config.toml
n_layer = 12
d_model = 512
n_head = 4
norm = "rmsnorm"
qk_norm = false
attn_scale = 0.0884
bias = "none"
parallel_block = false
init_std_qkv = 0.0293
warmup_steps = 200
seq_len = 1024
doc_mask = false
Each number is 128 + 24 x the weight over its row's rms, rounded and kept within 0 to 255. Layers, rows and columns count from 0. The size above them is the row's rms in percent of the matrix's.

# layer 5 MLP up, 1344x512, rms 0.197, rows 849-883, columns 192-255
size [117 122 105  97  94  90  92 103  98 112 107 101 108  99 112  89  80 101  83  91  95  97 114  99  54 109 101 116 114  88  89  66  92  97  74]
[[117 110 136 139 128 140 181 121 140 111 115 115 158 105 146 146 101 107 125 140 172 115 119  83  74 126  92 106  82 120 106 146 139 135 100 141 146 166 136 150 120 144 136 114 133 142 105 116 133 133 124 114 151 145 177 126 102 115 105 115  98 129 123 137]
 [149 164 126  65 133 141 125 136 152 134 136 138 153 119 130 101  97  97 133  81 147 100 149 118 153 166 152 165 117 125 164  77 150 103 113 125 146 118  81 148 104 121 126 122 121  98 161 101 140 132 138 129 125 133  95 159 157 155 102  99 111 114 123 136]
 [118 128 164 101 126 119  89 142 145 103 125 162  94 152 110 152 105  91  82 128  77 118 129 132 160 123 180 166 119 115 152 167 118 114 100 152 100 128 112 117 113 175 106 195  94 117 133 145 162 141 168 126  94 132 110 101 124 133  77  88 178 167 149 149]
 [117 144  84 161 103 152 151 168 133 118 131 145  84 122 149 120 125 123 105  97 109 136 111 143 134 172 129 108 110 141 103 167 108 115 116 155 141 122 110 128 154 146 133 136  80 139 128 121 142 141 125 139 132 129 141 133 116 115 103 160 132 143 117 148]
 [136 118 109 129 145 153 158 138 172 129 158 142 157 116 129 156 137 126  70 150  99 132 104 141 129 109 145 126 159 155 158 141 166 123  83 134 141 158 122 113 114 129 143 112 144 152 141 102 167 135  73 126 200 134 156 127 122 134 118 129 127 157 178 107]
 [148 135 132 128 122 141 115 169  74 167 150 101 146 150 151 107 138 141 108 156 148  97  75 122 134 153 122 125 165 104 107 116 135 142 143 161 118 107 117 156 106 101 152  95 146 165 115 113 125 151 142 148  89 118 109 144 137 120 136 159 119 106 115 100]
 [ 89 108 121 133 130  95 138  94 135 128  89 156 120  69 134 124  92 104 113 101  99 130 126  92 124 134  82 121 107  95 138  95 134 114 161  94 122 130 162 127 120 121 136 143 113 104 142 104  94 134 145 114 111 115 180 110 121 146  98 137 163 162 110 111]
 [135 126 123 153 105 127 132 173 139 104 118 110  58 125 109 159 113 152 184 116 130 128 122  80 115 139 102 107 144 141 138 144 157 120 101  92  86 147 134 140 107 142 128 182 108 141 142 147 151  94 165 113 125 145 123  97 126  96 120 117 133 139 115 126]
 [145 133 131 126 200 129 125 144 163 107 130 127  88 117 107 149 153 105 150  91 126 117 167 157 113 146 124 150 145 152  78 140 124 112 109  89 156 118 143 130 127 119 136 128  83 142 158 135 146 149 151  93 109 176 133 164 146 143 143  99 168  97 142 134]
 [136 136 149 104 152 127 155  58 115 153  99 120 153  96 160  99 117 161 154 102 115 147  89 133  91  88 133 135 113 128 139 111  82 122 141 155 123 126 128  98 147 101 126 119  96 144 137 150  76 164 125 152 138 113 137 126 130 154 125 127 104 136 152 147]
 [126 122  82 147 133 123 114 115 138 159 138 109 146 107 130 112 153 149 143 182 103  94 111 148 163 142 135  77 102 167 141 146 178 150 169 129 126 120 107 118 141 140 135 129 103 118 127 189 161  98 123 143 149  90 132 113 142 151 124 132  86 136 145 168]
 [114 156 125 140 108 133 119 106 146 176 160 121 159  97 105 141 127  93 111 148  78 149 123 118 179 158 109 114 124 135 172 152 100 139 123 109 131  86 182 141 125 117 123 127 153 126 163 121 122 124  78  72 138 114  87  93 171 113 137 149 114  73 176 125]
 [173 161 142  78 160  98  90 139 141 128 108 105 123 105 120 151 114 141 154 124 169 158 114 100 101 124 145 169 129 109 150 115 102 116 161  84 102  83  80 127 129 139 133 146 139 198 137 149 118 158 129 158 140 105 115 106 139 129 132 131 160 171 117 160]
 [130 137 108 118 115 164 112 113 122 127 164 124 149 153 126 140 120 134 160 174 117 133 138 120 124 127 130 126 115 140 114 119 119 120  91 129 143 128  94 149 107 102 129  95 119 129 136 169 117 128 126 103  82  93 119 107 111 151 139 117 102 162 137 120]
 [141 145 159 133 116 118 124 120  61 134 126 130 113 109 162 106 153 120 129 139 128 119  97 120 125  83 130 127 144 148 140 136 126 116 111 107 122 152 123 143  96 148 154 171 151 111 145 136 100 163 122 120  93 174 164 100 145 149 130 186 154 167 119 134]
 [139 143 119 128 138 132 100 127 157 107 141 122  91 119 135 138 145 121 149 152 129 143 131 101 102 119 112 161 115 143 176 140 117 109 177 121 155 145  87 127 140 118 152  96 108 145  95 129 115 110 136 141 137 102 129 100 115 127 163 135 139 150  92 128]
 [126 128 162 122 146 126 128 108  95 134 140  96 127 158 136 159 137  82 109 118 143 117 141 157 138 120  87 149 130 133 148 117 166 134 136 115 162 140 134 113 123 121 145  86 140 117 144 103  95 115 124 140 131 128 142 137 142  84 133 146 135 151 108 143]
 [119 126 110 141 128 122 132 118 144  99 122  94 107 151 157 198 180 127 123 147 129 130 145 167 124 110 139  94 157 144 113 108 129  98 107 159 115 103  84 156 128 145 153 176 119 127 115 144 143 169  87 148 131 108 174 154 126 144 135 128 143 112 142 141]
 [124  96 131 128 126 134 109 117 167 141 109 121 110 132 100 177 179 155 138 159 126 130 121 121 116 133 113 170 145 161 130 121 171 152 107  95 142 182 101  87  93 126 107 141 116 105 141 136 115 124 108 116 109 111 131 137 126 153 160 140 148  95 107 127]
 [169 121 144 135 125 106 134 138  63 118 132  86 131 125  90 108  89 130 140 170 120 117 167  87 163 121  97  89 148 124 101 110 112 123 151 114 148 151  83 117 117 124 170 142 147 110 151 159  91 124 134 140 158 155 124 112  71 128 126 158 136 126 104 115]
 [112 158 123 138 159 130 125 131 133 121 183  99 150 120 136 128 194  65 124 139 118  89 149 140 161 129 138 142 124 143 107 127  89 137  99 108 114 125 101 105 144 152 127 135 110 130 136  89 116 160 163 106 127  93 120 124 144 151 117 116 128 137 105 106]
 [144 115 117 141 164 147 164 158 186 130 108 150 132 123 139 115  80 110 126 144  99 129 167 148 157 128 135 129 109  96 101 136 153 124 110 119  63 136 130 118 127 148  91 129 103 136 135 113 131 186 140 133 141 119 155 122 128 110  72 105 119 114 148 158]
 [112 149 122 182 162 120 101 122 145 150  98 165 128 159 103 152 137  89 167 131 153 131 152 156 124 130 149 128 105 149 144 156 127 166  94 135 131 145 158 154 149 162 152 113 153 104 124 150 109 137 112 135  64  90 107 142 109  92 121 197 146 105 146 124]
 [146 107 147 116 133 112 151 114 121 138 133 131 164  97 112 117  90 181 116 144 116 116 205 134 122  99 132 111 112 141 174 130 127 172 109 160 131 103  63  97 110 122 150 118 141 110 135 156 117 145 129 166 108 115 115 135  87 117 148 143  92 146 107 123]
 [120 146 124 108 150 135 173 115 145  95 125 128 146 125 100 120 114 119 157 110 102  98 142 109  93 114 150 150 136  95 139  95 161 131 109 125  99 141 150  81 110 114 121 158 125 113  88 111 145 149 162 143 151 108 169 177 113 116 203 131 104 105 104 134]
 [156 123 145 147  93 114 112 116 136 151 144 168 102 149 123 116 148 153 130 123 113 128  99 151 130 131 120 105 145 109  94 112 155 176 145 130 119 105 134 119 100 163 151  78 146 110 160  81 119 109 112 152  99 139 152 159 141 126 179 188  93 140 127 139]
 [134 104 107 135 116 136 101 165 145 142 164 112 142 138 137 148 202 125  83 173 132 109 107 144 152 124 166 129 143  91 147 143 116 105 170 120  93 138 135 137  93 130 119 107 146 127 134 103 116 109 150 119 126 140 106 143 136 163 164  97 111 114 136 163]
 [141 112 159 122  98 131 113 178 117 153 139 114 123 116 120 160 130 132 146 107 129 155  98 112 140 147 102 153 138 133 108 135 141 130 117 143 165 182 102 121 122 138 118 143  83 128 139 128 143 165 127 118 127 106 132 149 106 150 140 102 142 104 126 146]
 [124 153 109 146 127 218 111 137 140  99 166  92  80 142  78 113 129 135 142 118 106 111  98 142  87 126 102 173 116 152 112 129 123 102 143 135 135 102 131 123 173 163 107 137 146 111 152 130 126 123 121 109 160 146 169 167 120 135 134 137 122 126 102 103]
 [100 126 130 174  92  99 119 154 110  94 140 142 150 141 124 115 101 114 143 161 167 166 154 135 187 104 163  85  91  96 136  84 111  84 143 122 151 131 129 145 176 150 128 140 126 140 181 122 102 100 126 119 163 121 160  64 121 118 141 116 139 142 116 144]
 [122 121 122 139 179 149  98 127 138 116 106 126 127 140 107  97 144 132 157 176  94 120 145 101 141  94 174 137  80 144 147 116 146 107 136  70  70 119  93 126 114 122 118 161 182  68 109 121 167  93 142  71 133 102 139  82 131  86 112 137 111 173 103 111]
 [ 99 140 150 120 154 141 145  90 117 135 158 121 131 121 100 156 148 101 120 115 112 171 141 140 108 159 125 125 119 152 136 134 134  90 111  92  64 106 138 150 112 139 157 121 176 124 131 117 123 159 122 141 132 102  78 117 172 107 116  75 134 101 164 119]
 [121 152  52 177 124 107 101 122  98 159 101 145 142 121 133 174 101 139 133 133 194 107 136 149 145 123 118 114 113  88 111 110 157 145 127 135 154  98 132 117 141 126 143  96 121 141 108  91 147 113 131 146 128 147 104 154  85 152 148 140 123 135 116 136]
 [ 73  88 122 103 125 171 127 116 104 187 105 127 128 109 131 117  80 169 105 103 125 125 129 125 114 137 118  90 139 153 103 141 121 124 123 158 139 101 133 149 122 123 145 134  94 142 120 127 138 106 128 116 177 130 136 124  94 155  87 140 105  79 124 106]
 [130 136 126 143 109  99  92 145 105 112 152 102 161 124 121  91 118 127  97 112 140 129 128 130  71 118 111  75 141 103 136 136 132 162 102 102 125 119 112 128 172 151 174 109 108 120 146  91 137  96 172 103 109 136 184 140 144  93  96 109 188 170 160 127]]
# layer 5 MLP down (transposed), 1344x512, rms 0.111, rows 849-883, columns 192-255
size [113 116 101 100  92  92  94 106  96 104 105  98 105  99 117 100  98 110  82  78  99 100 110 101  53 106 101 110 104  95  91  67 106 101  74]
[[119 117 129  99 114 114 169 113 136 140 135 114 149 102 186 106 184 155 131 160 125 122 144 119 144 124 116  83 106 154 161 188 164 132 106 114 127 171 133 137 153 141 165 135 130 126 127  96 145 154 149 128 122 123 110 141 140 108  85 110  63 142 135 172]
 [118 145 101 136 138 153 121 101 139 133  91 101 152 171 179 135 149 158 157 134  93 132 128 131  74 154 151 131 183 167 143 105 115 141 131 112 164 131 126 146 118 179 143  94  91 149 110 104 124 167 126 117 133 174  91 104 104 113 119 117 145 100 139 164]
 [144 140 103 106 131  94 130 148 163 112 148 152 119 104  69 123 111 114 198 115 137 117 133 119 151 116 141 117  93 112 135 122 123 108  54 144 154 141 166 155 155 101  80 122 131 169 109 140 166 134 121 158 107 165  91 126  88 110 125 108 200  96 169 147]
 [117 148 130 110 119 181 107 137 151 122 130 115  81 147 119 102 120 116  95 106  79 106 132 133 104 153 143 128 111 151  97 125 134 142 134  99 167 109 107 142 196 109 104 132  91 129  96 127 123 149 138 127 125 134  93 129 118  97 110  88  73 151 127 119]
 [106 112  85 123 107 171 148 113 165 122 151  65 138 165 107 106 126 132 135 154 190  93 124 196  55 113 133 157 155 133 116 128 118  61 128 137 160 153 190 144 160 131  84 137  97  92 130 146  88 123 142 157 134 159 101 110 142 135  91 131 156 122 135 170]
 [128 159 101 150 134 127  90 148 131 165 118 139  72  90  69 134 131 121 134  93 141 128 126 135  98 128 137 113 146 157 147 124 160 160 135 148 139 130  98 111 148 124 147  90 135 106 103 131  90 157 123 138 105  86 159 105 103 163 123 137 189  95 104 132]
 [132 118 143 110 127 108 106  83 138 109 151 115 131 129 100  96 112  88 113 115 149 155 142  94 126 114 110  91 146 124 113 121 151 161 152  87 112  92 162 109 103 131 138 151 143 177 105 139 149 111 188 131 106 136 163 140 171 118 129 120 124 165 129 121]
 [133 145 168 150 139 122 116 120 147 168 125 152 115 125 155 126 132 136 119 104 160 138 119 146 119  87 168 189 143 139 127 155 131 108 148 116  98  91 106 141 149 127 110  94 124 160 122 103 113  92 143 120 101 142 122 128 139 126 147 190 120 109 144 135]
 [153 129 153 185 171 135 103 145 139 143 107  90 116 116 121 142 131 105 130 145  85 154 139 119 139 135  90 148  91 147 101 158  95 148 137 124 120 105 156 121 161 123 146 125  68 128 127 154 129 156 167 105 114 100 139 138 128 145 129  95 174 116 113 144]
 [139 111 122 115 136 154 154 117 123 152 112 127 158 126 117  91 122 132 112 154 157 113 135  93 145 119 117 111 124 120 153 140  96 112 132 135 139 144 169 125  95  99  99 122  94 210 112 159 139 147 143 127 113 114 151 160  94 158 114 135 120  97 123 141]
 [135 164 156 103 154 116 129 179 139  94 138 125 136 118 143 127 167 126 150 186 120  95 106 131 122  93 108 122 156 111 113 136 115 106  96 106 130 107 102 105 103 127 101 127 124 131 121 126 143 109 198 148 101 135 122 128 144 124 123 125 154 142 157 136]
 [130 136 148  65  92 148 109 104 125 120 119 101 122 171 146 148 108 145 129 100 126 136 140 117 181 118 125  89 102  96 138 166 135 147 108 133 169 106 156 135  95 135 130 160  95 134 146 130  86 148 124 151 130 113 133 116 113 159 163 129 135  86 131  97]
 [135 130 141 125 130 109 115 126  99 126 109 125 101 128 104 124 104 132 165 177 109 146 103 130 106 142 102 102 125 132 119 192 144 116 115 137 162 121 117 131 145 130 115 159 128 170 122 162 115 179 111 123 111 106 149 154 110 116 117 128 115 143 113 130]
 [118 105 113 148 173  96 179 150 154 135 129 134 160 133  99 128 106 139 115 111  99 131 128 119 130 141 102 110 117 135 148 130  80 103 120 128 141 123 127 110 100 106 135 126 103  90 114 147 114 143 137 101 126 101 185 126  91 142 157 114 131 135 149 115]
 [148 130 128 141 110 109 140 140 117  93 141 122 127 141 100 130 155 120 137 118  39 140 146 135 146 135 160 130 143 143 147 135 125 115 124 105 118 118 149 112 134 127  90 137 137  95 142  98 104 133 107  83 128  80 125  95 159 177  83  98 107 117 113 151]
 [136 116 154 147 109  90 141 146 139  93 152 104 161 100 153 110 124 139 136 159 132 109 161 128 103  96  83 127 110 135 164 142 118 127 120 116 164 164 179 122 140 124 129 139 174 155 146 148 117 161 143 150 111 139 104 116 112 115 104 112 115 107 143 104]
 [116 154 154 102 157 117 139 128 149 150 135  91 160 118 131 129 126 129  78  99  96 114 166 180 108 130 119  97 131 115  99 114 141 114 101 114 169 121 122 117 147 115 137 147 116 139 142 150 137 140 147 161 149 104 119 115 145 137 152 142 106 125 115 126]
 [127 141 125 164 125 132 105 106 116 106 130 169 159 158 165  83 121 136 138 166 132 108 135 106 131 112 139 114  84 106 103  99 134 107 114 144 171 135 150 129 138 146 103 105 153 137 156  91 161 135  93 182 121 149 135 137 123 118 163 122 113 122 120 159]
 [117 184 127 132 127 153 137 114 169 110 118  99 139 166 118 114  85 132 102 148 127 143 114  85 114 133 120 154 101 111 179 145 117 123 172 129 122 130 111 121  92 132 128 173 107 159 130 101 142 159  88 102 116 117 127 125 102 112 129 157 104 152 116 142]
 [113 107 119 136 122 120 132  90 101 131  88 117  97 114 129 160 158 111  71 115 146  95 188 146 131 121  82 141 158 130  97 145 132 126 132 108 108 136 129 155 128  97 174 129  97 128 142 183 134 128 150 104 128 101 148 104 127 104 105 157 144 125 124 115]
 [156 160 121 160 121  79 128 142 113 105 143 158 137 144 143 129 122  75 126 124 131  78  95 138 153 166 110 109  85 128 110 110  93 134 168 184 160 112 146 109 118 120 105 138 125 147  96 119 140 123 136 137 149 107 136 120 130 146 120 142 116 124 160  85]
 [106 133 106 135 116 144 108 163 165 158 116 140 136  93 123 137 111  99 141 112 117 122 129  99 163 155 162 165 150  80 133 182 125 161 144 100 130  93 130 116  96 120 105 116 139 135 127 103  93 127  90 114 104 163 112 139 182 135 111 142 159 124 161 100]
 [ 98 141 128  99 157  99 129 135 125 136 110 117 121 149 167 134 143 103 148 111 159 168 106 151 118 127 102 126 143 168 192 110 101  90  84 118 132 137 168 144 122 102 132 111 152  85 103 104 146 131 124 132 129 171 132 132 132 138 134 141 106 146 121 147]
 [122 140 150 114 132 119 121 142  82 146 149 115 136 128 153 131 111 134 157 117 116  94 165 122 109 138 169 140 110 145 134 134  80 123 145 139 156 136 101 136 128 132  90 103 134 105 106  82 130 120 137 144  92 156  93 150 116 151 163 121 131 145 123  87]
 [101 136 144 128 113  79 117 118  96 136 117 131 149 109 148  79 140 128 150 133 112 156 160 152 108 140 136 135 142 135 159 130 147 133  77 115 109 136 127 107  99 124 146 140 130 108 105 180 132 120 107 141 160 135 126 161 109 136  86 129 122 126 144 148]
 [ 93 110 126 108 139 109 152 115 142 145 136 141 131 116  81  68 148 157 130 106  91 134  95 129 159  96  98 120 114 104 105 116 162 114 103 135 125 114 166 167 109 124 151  85 198 116 114 145 147 162  96 178 125 129 142 138 126 121 129 165  97 151 138 114]
 [148 141 107 136 133 174 147 147 100 118 173 135 173 134  71 116 141 148  92 151 150 113 104 148 149  98 164 162 173 121 113 132 157 137 172  93 121 155 123  96 113 100 117 126 112 101 133 115 143 121 114 121 141 164 111 115 127  95 134 113 114  87 127 159]
 [109 131 182 193 105 104 103 142 144 174 160 150  66  96 135  94 127 115 108 123  76 130 175 138 160 137 141 145 152 147 118 120 122 138 124 122 149 123  85 103 112 134 125 124 146 120  55 157 147 141 174  91 151 113 156 147 121 148 155 124 108 120 155 157]
 [ 88 131 126  85 126 152 107 105  79 110 150 156 150 145 149 174 134 113 111  97  98 132  98 147 137 108 136  97 136 136 129 137 141 122 127 137 116  86 109 128 144 135 150 118 141 135 113 121 114 145 142 132 151 132 149 158 117 135 116 164 162 143 134 133]
 [101 147  98 137 162 170 105 121 149  93 187 142 123 123 115 139  69 123 136 136 112 144  80 160 134 142 123 123 100 117 112 148 161 118 103 157 131 149 118  97 138 145 116 127 136 101 138 129 123 140 153 171 121 143 120  63 148 126 118 164 101 108 130 107]
 [172  82 145  80 131 148 131 132 133 145 145 120 158 154 132 170 142 138 127 169 125 151 135 112 132 125 144 182 122 121 132 124 156 135 146 112 132 110 117 150 177 172 110 121 140 128  92 114 114 110 124 133 100 126 154 115 129 129 119 101 125 173 113 146]
 [111 103 110 164 161 121 109 136 168 148  94 122 138 154  95 138 121 139  87 122  98  97 151 141  82 146 124 170 155 163 123 100 114 105 113 102 106 109 132 126 161 162 165 145 137 161 119 141 113 129 112 141 176 167  82 131 125 141 188 109 158 131 115 151]
 [108 123  97 160 127 150 139 149 115 124 138 112 170 129 145 115 166  87 168 147 117  89 111 154 145 172 109 130 130 132 135 193 109  65 102 135 102 136 109 141 132 125 125 132 166 155  95  95 141 168 129 147  62 150 183 123 106 172  80 145 108  88  96 123]
 [116  94 112 132 116 128 131 114 166 125 127  93 164 136 133 135 111 144  90 133 139 115 110 120 166  82 119 135 106 108 104 132 110 140 115 178 165 108 134 128 111 166 154 113  89 173 133  85 124 119 128 158 109 161  77 134 126 117 171 178 109 117 120 152]
 [128 104 112 140 148 146 114 134 129 160 151 109 130 131  85 101 131 133 111 143 143 118 182 148  99 147  99 122 102  77 163 108 157 150 167 147 104 138 114 147 108 132 136 128 142 100 143 105 112 116 135 121 122  98 124 116  87 122  95 105 117 151 100 135]]
# layer 5 MLP gate, 1344x512, rms 0.189, rows 850-884, columns 192-255
size [118 102  95  95  94  94 105  96 106 104  95 104 100 118  94  94 106  83  88  95  99 111  98  55 109 102 113 114  94  91  72  92 110  75 103]
[[119 129 100 118 149 129 113 114 122 145 141 114 114 110 111 144 134 113 151 146 103 121 116  88  89 151 141 168 104 140 150 119 126 146  96 136 133 118 103 143 145 165 158 155 123 128 139 111 122 167 113 127 173 159 107 149 122 159 134 122 124  87 138 172]
 [ 93 148 143 133 141 155 113 102 103  69  80 130 115 118  92 152 114 104 147 101 121 108 159 131 135  94 158 130 101 113 146 127 105 146 132 123 135 102 164 114 130 175 116 154 116 118 130 128 156 138 168 125  60 126  75 139 145 181 131  99 142 136 180 175]
 [136  87 115 130 116  81 123 129 101 141 126  98 103 161 106 120 145 131 126 166 132 157 173 112 152 138 105 132 152 154 135  94 132 142 103 139 150 151 189 119 108 142 143  94 145 117 143 124 123 124 140 111 105 161 121 107 128 126 128  78  64 134 146  80]
 [119 175 147 159 111 112 131 157 110 151 137 164 122  85 130  88 152 146 142 104 115 192  87 119 120 142 110 147 108 166 117 127 157 112 129 118 136 133  94  93 118 111 134 122 133 114 139 116 119 109 121 147 156 139 111 136 114 142 160 100 141  77 153  90]
 [113 145  86 129 140 138 145 146 158 185  87 146 147 137 132 143 135 127 123 128 111  89 119 139 109 109  87  64 124  77  86 140 112 120 163  95 153 142 114 158 137 112 141 155 101 154 153 103 129 124 132  95  83 122 119 119  86 103 133 165 112 172 155 113]
 [127 112 139 105 139  99 123  91 159 180 146  97 136  71 136 140 127  56 103  96 158 126 130 124  92 131 129 103 158 107 109 109 149  90 138 114 126 118 112 132 126 119 132 152 100 143 145 142 153 119 116  93 122 108 147 128 145 135 134 121 145 158 118 105]
 [137 135 141 110  95  71 119 195 124 112 110 125 158 181 135 118 136 157 180  69 130 143  92 120 137 128 134 128 121 129 132 137 159 182 131 142 125 115  95 165 153 161 118 130 100 145 145 110 159  65 136 103 139 143 149 130 139 134 145 115 144 116 141 121]
 [152 108 145 152 145 161 112 178 158 125 135 103 143  81 128 138 100 113  95 139 174 105 106 103 116 111 117 118 114 113 126 111 114 152 139  97 110 159 187 124 126 100  80 145 123 138 195 147 104 140 121 164 134 120 104 122 105 155 102 121 116 118 139 114]
 [140 144 144 142 126 151 118 107 129 172  90  99 132 121 179 107 150 112 134 146 113 122 114 114 138 119 123 149 133 117 117 132 125 145 140 182 154 167 157 153 148 119 100 143 165 133 158 144 138 154 145 172 156 131 127 158 150 148 134 128 150 130 124 107]
 [103 154 140  78 143 136 153 112 131 123 126 155 129 137 112 161 139 128 128  47 131 170 144 129  96 118  92 150 123 148 173 132  92 161 190 113 105 148 107 171  89 118 121 114 164 147 139 140 141 116 143  90  99 127  95  86 112 161  82 126 151 101 120 136]
 [120 152 175 132 160 115  96 101 126 134 143 143 145 124 130  82 116 118 127 131 149 126 142 117 101 131 133 158 126 101 133  89 176 128 147 113 137 125  86 138 131 146 115 168 107 143 136 120 118 135 105 177 138 127  82 151 110 112  78  82 135 131 155 118]
 [127 147 111 113 114 110 110 154 125 151 136 102 170 142 149 129 114  95 113 151 141 103 124  95 137 149 135 176 114 113 150  90 132 135 149  90 107 119 141 130  84 136 150 150 149 137 148 124 132 149 145 129 154 109 127 160 146 123 136 124 150 155 121 144]
 [ 85 172  80 168 110 154 113 133 124 123 132 137 117 112 135 149 114 175 149 112 134 129  73 121 141 149 139 118 128 139 112 164 139 165 104 118 130 137 136 142 111 131 167  86 141 151 124 160 114 140 152  82 108 106 122 122 143 120 165  85 131 110 118 149]
 [135  82 135 148 135 149 114 109 137 145 134 115 155 149 144 165 137 142  98 132 123  92 116 110 132 126 134 102 179 139 136 119 118 163 141 104 145  97  67 124 143 152  78 103 137 104 129 107 126 137 122 119 141 136 128 128  83  96 105  87 148 137 125 142]
 [119  86 137 127 140 136 101 167 129 142  98 127 121  87 140 159 111 114 163  75 141 133  97 123 103 124  60  95 113 139 145 109 137 115 134 126 144 140 123 133 117 119 103  90 109 159 166 152 134 153 132 149  73 131  87 116 123 148 176 104 111  85 168 104]
 [125 140 123  96  92 130 130 176 124 156  98 126 131  54 113 111 139 119 132 142 127 109 169 125 103 146 123 111  83 120 110 150 147  89 139 131 105 101 132 129 135 163  98 144 134 150 127 135 172 156 129 101 135 100 101 109  98 151 146 158 147 128 147 124]
 [103 129 114 147 131 112 121 159 152 144 120 135 119 121 102 147 132 128 121 124  89 163 134 170 110 128 142  97  79 144 135 163 128 108 110 136 121 112 107 128 124 125 110 119 121 127 140 157 180 128 153 113 130 109  99 145 111 137 135 100 131 107  93 141]
 [144  99 132 150 110 145 121  88 129 175 139 154 100  98 104 162 124 119 162 148 151 152 144 116 118 129 144 156 114 122 110 113 163 146  99 119 113 151 145 136 159 163 134 127 171 151 183 109 150 128 156  93 162 108 134 142  89 130  92 158 108  92  87 148]
 [ 89 122 109 119 149  87 105 165 108 151 134 177 176 114  88 116 113  88  91 158 115 140 171 128 137  99 108 129  94 145 102  90 142 134 122 123  92  91 115 159 155 120 147 139 120 109 159 139 161 143 133 115 132 101 144 152 150 137 127 121 144 120  69 138]
 [143 136 117 130 153 135  68 130 145 130 136 141 177 162 136 112 165  70 123 120 102  92 185 140 140 137 108 126  73 158 103 146  90 141 160 111 156 123 165 129 124 135 119  83 105 144 158  95  98 153 120 131 146 126 109 113 134 132 104 139 115 134 123 108]
 [122 125 121 137 136 124 146 129 162 109 146 140 103 112 133 101  97 123 101 161 133 118 129 171 107 126 152 141 143  86 121 121 111 148 155 106 108 163 157 128 145 146  85 107  85  94 103 137 104 152  94 111  86 139 122 112 166 111 122 112 126 118  72 134]
 [106 120 135 126 108 164  97  87 109  97 113 133 114 153 127 116 105 128 150 143 147  79 159 146 116 135 128 125 113 171 174 107 119 110 141 145 147 122 175 119 152 130 140 138 144 152  83 143 156 133 128 136 131 123 135 148 132 120 128 143 142 117 183  83]
 [152 126 118 109 121 149 138 142  99 169 140 139 134 152 156  79 151 112 175  79 155 142 120 120 133 134 135 119 133  97 166 167  97 108 129 106 136 115 163 107 170 179 136 120 131 135 102 140 165 144 101 122 149  98 125 161 100 133 160  95 179 142 132 115]
 [163 116 149 129 121 134 142 132 123 169 110 140 110 201 145 132 143 129 135 141 106  83 146 121 110 161 147 128 131 102 132 105 101 103 153 113 101  87 150 151 148  90 143 135 131  99 144 155 114 160 124  89 102 146 123 118  96 134 175 137 112 136 102 133]
 [119 150 102 118 149 109  88 142 108 112 121 101 151 150 135 157 120 109 131 131 114 128 106  98 111 155 148 123 106 152 145 137  82 155  85 147 115 138 143 134 151 128 139 155 104 186 168 151 125 122 136 136 135 104 100 150 118 141 109 105  98  88 119 117]
 [109 139 149 156 143 144  97 143 138  94 104 126 145 154 162 174 140 143 133  86 153 118 115 102 120 102 106 154 130 134 128 143 130 108 157 146 105 102 108 125 141 112 145 108 131 157 159 176 115 149 145 124 120 102  81 119  82 109 122 126 123 128 130 179]
 [115 135 170 140 192 103 137  96 167 127 132 158 105 114 145 139 104 131 117 156 152 130 132 114 130  78 130 117 118 142 129  91 145 188 138 129 107 123 138  92 105 102  89 118 130 112 150 108 112 143 154  88 101 129 127 127  98 129 145 142 132 129  82 147]
 [143 121 157 118 127 145 101 163 169 102  99 113 100 105  85 130 129  75 126 118 103 114 110  93  93 180 127 113 130 109  99 194 147 143  99 118 147 139 147 133 107 118 114 152 144 129 154 130 172 149 112 102 132 153 105 145  97 123 132 105 123 134 130 102]
 [ 98 110 149 145 127 177 123 147 168  94  81 113 100 149 126 103  90 131 176 122  95 139 152 150 131 108 141 101 134 108 114  94 137 111 135 110 122 105 116 115 138 122 138 152  89 160 142 146 113 101 134 131 106 136 127 106 102 115  98 145 126 164 121 122]
 [123 141 137 101 193 101 149  97 138 122 110 154 110 118 137 115 158 138 139 180 118 119 148 102 144 111 170 132  95 134 124 102 130 134 157  95  82 136  90 168 122 164 133 161 153  89 114 105 128  90 139 134 156 103 148  66 118 108 122 170 113 144 149 148]
 [137 127 135 113  88 112 120 155 129 122  82 100 114 134 133 111 125 146 151 128 127  61  72 125 101 130 123 127 142 123 152 129 100 133 161 152 175 150 135  96 123 108 126 121  98 117 121 124 128 104 139  97 131 152 156 134  87 128 121 179 114 148  90 178]
 [117 139 150 106 192 155 152 150 163 155 122 105  83 115 158 164 154 104 143 137 126 135  99 116 129  87 154 130 125 138 145 122 102 126 134  93 119 139 133 166 132 113 122 115 112  75 123 155 123  90 106 155  79 133 150 118 122 115 173 133 113 133 127 113]
 [ 82 102 143 102 135 133 141  92 127 117  52 107 140 145 147 141 101 175 119  96 114  99 145 103 130 126 205  99 163 113  77 159 105 171 155 142 129 124 103 132  89  77 127 141 145 130 103 139  86 102 152 178 162 159  95 119 121 107 132 167 110 122 132 118]
 [ 98  87 107 128 168 158 124 120 104  97 154 121 146 112 122 148 135 121 101 136 133 116 124 109 160  83 120  49 117  95 115 164 115 159 163 105 116 127 130 125 148 102 124 119 122 140 126 102 157 102 133 105 171 161 130 162 142 127 139 113 150  95 116  99]
 [116 128 112 130 163 122 116 111 166 122 105 120 159 133 117 124 153 135 148 133 140 116 146 116  81 103 140 119 129 157 161 121 106 155 149 153 125 133 127 130 144 116 129 108 131  97 123 113 126 130 136 131 146 160 110 109 129 150 134 129 139  56 187 105]]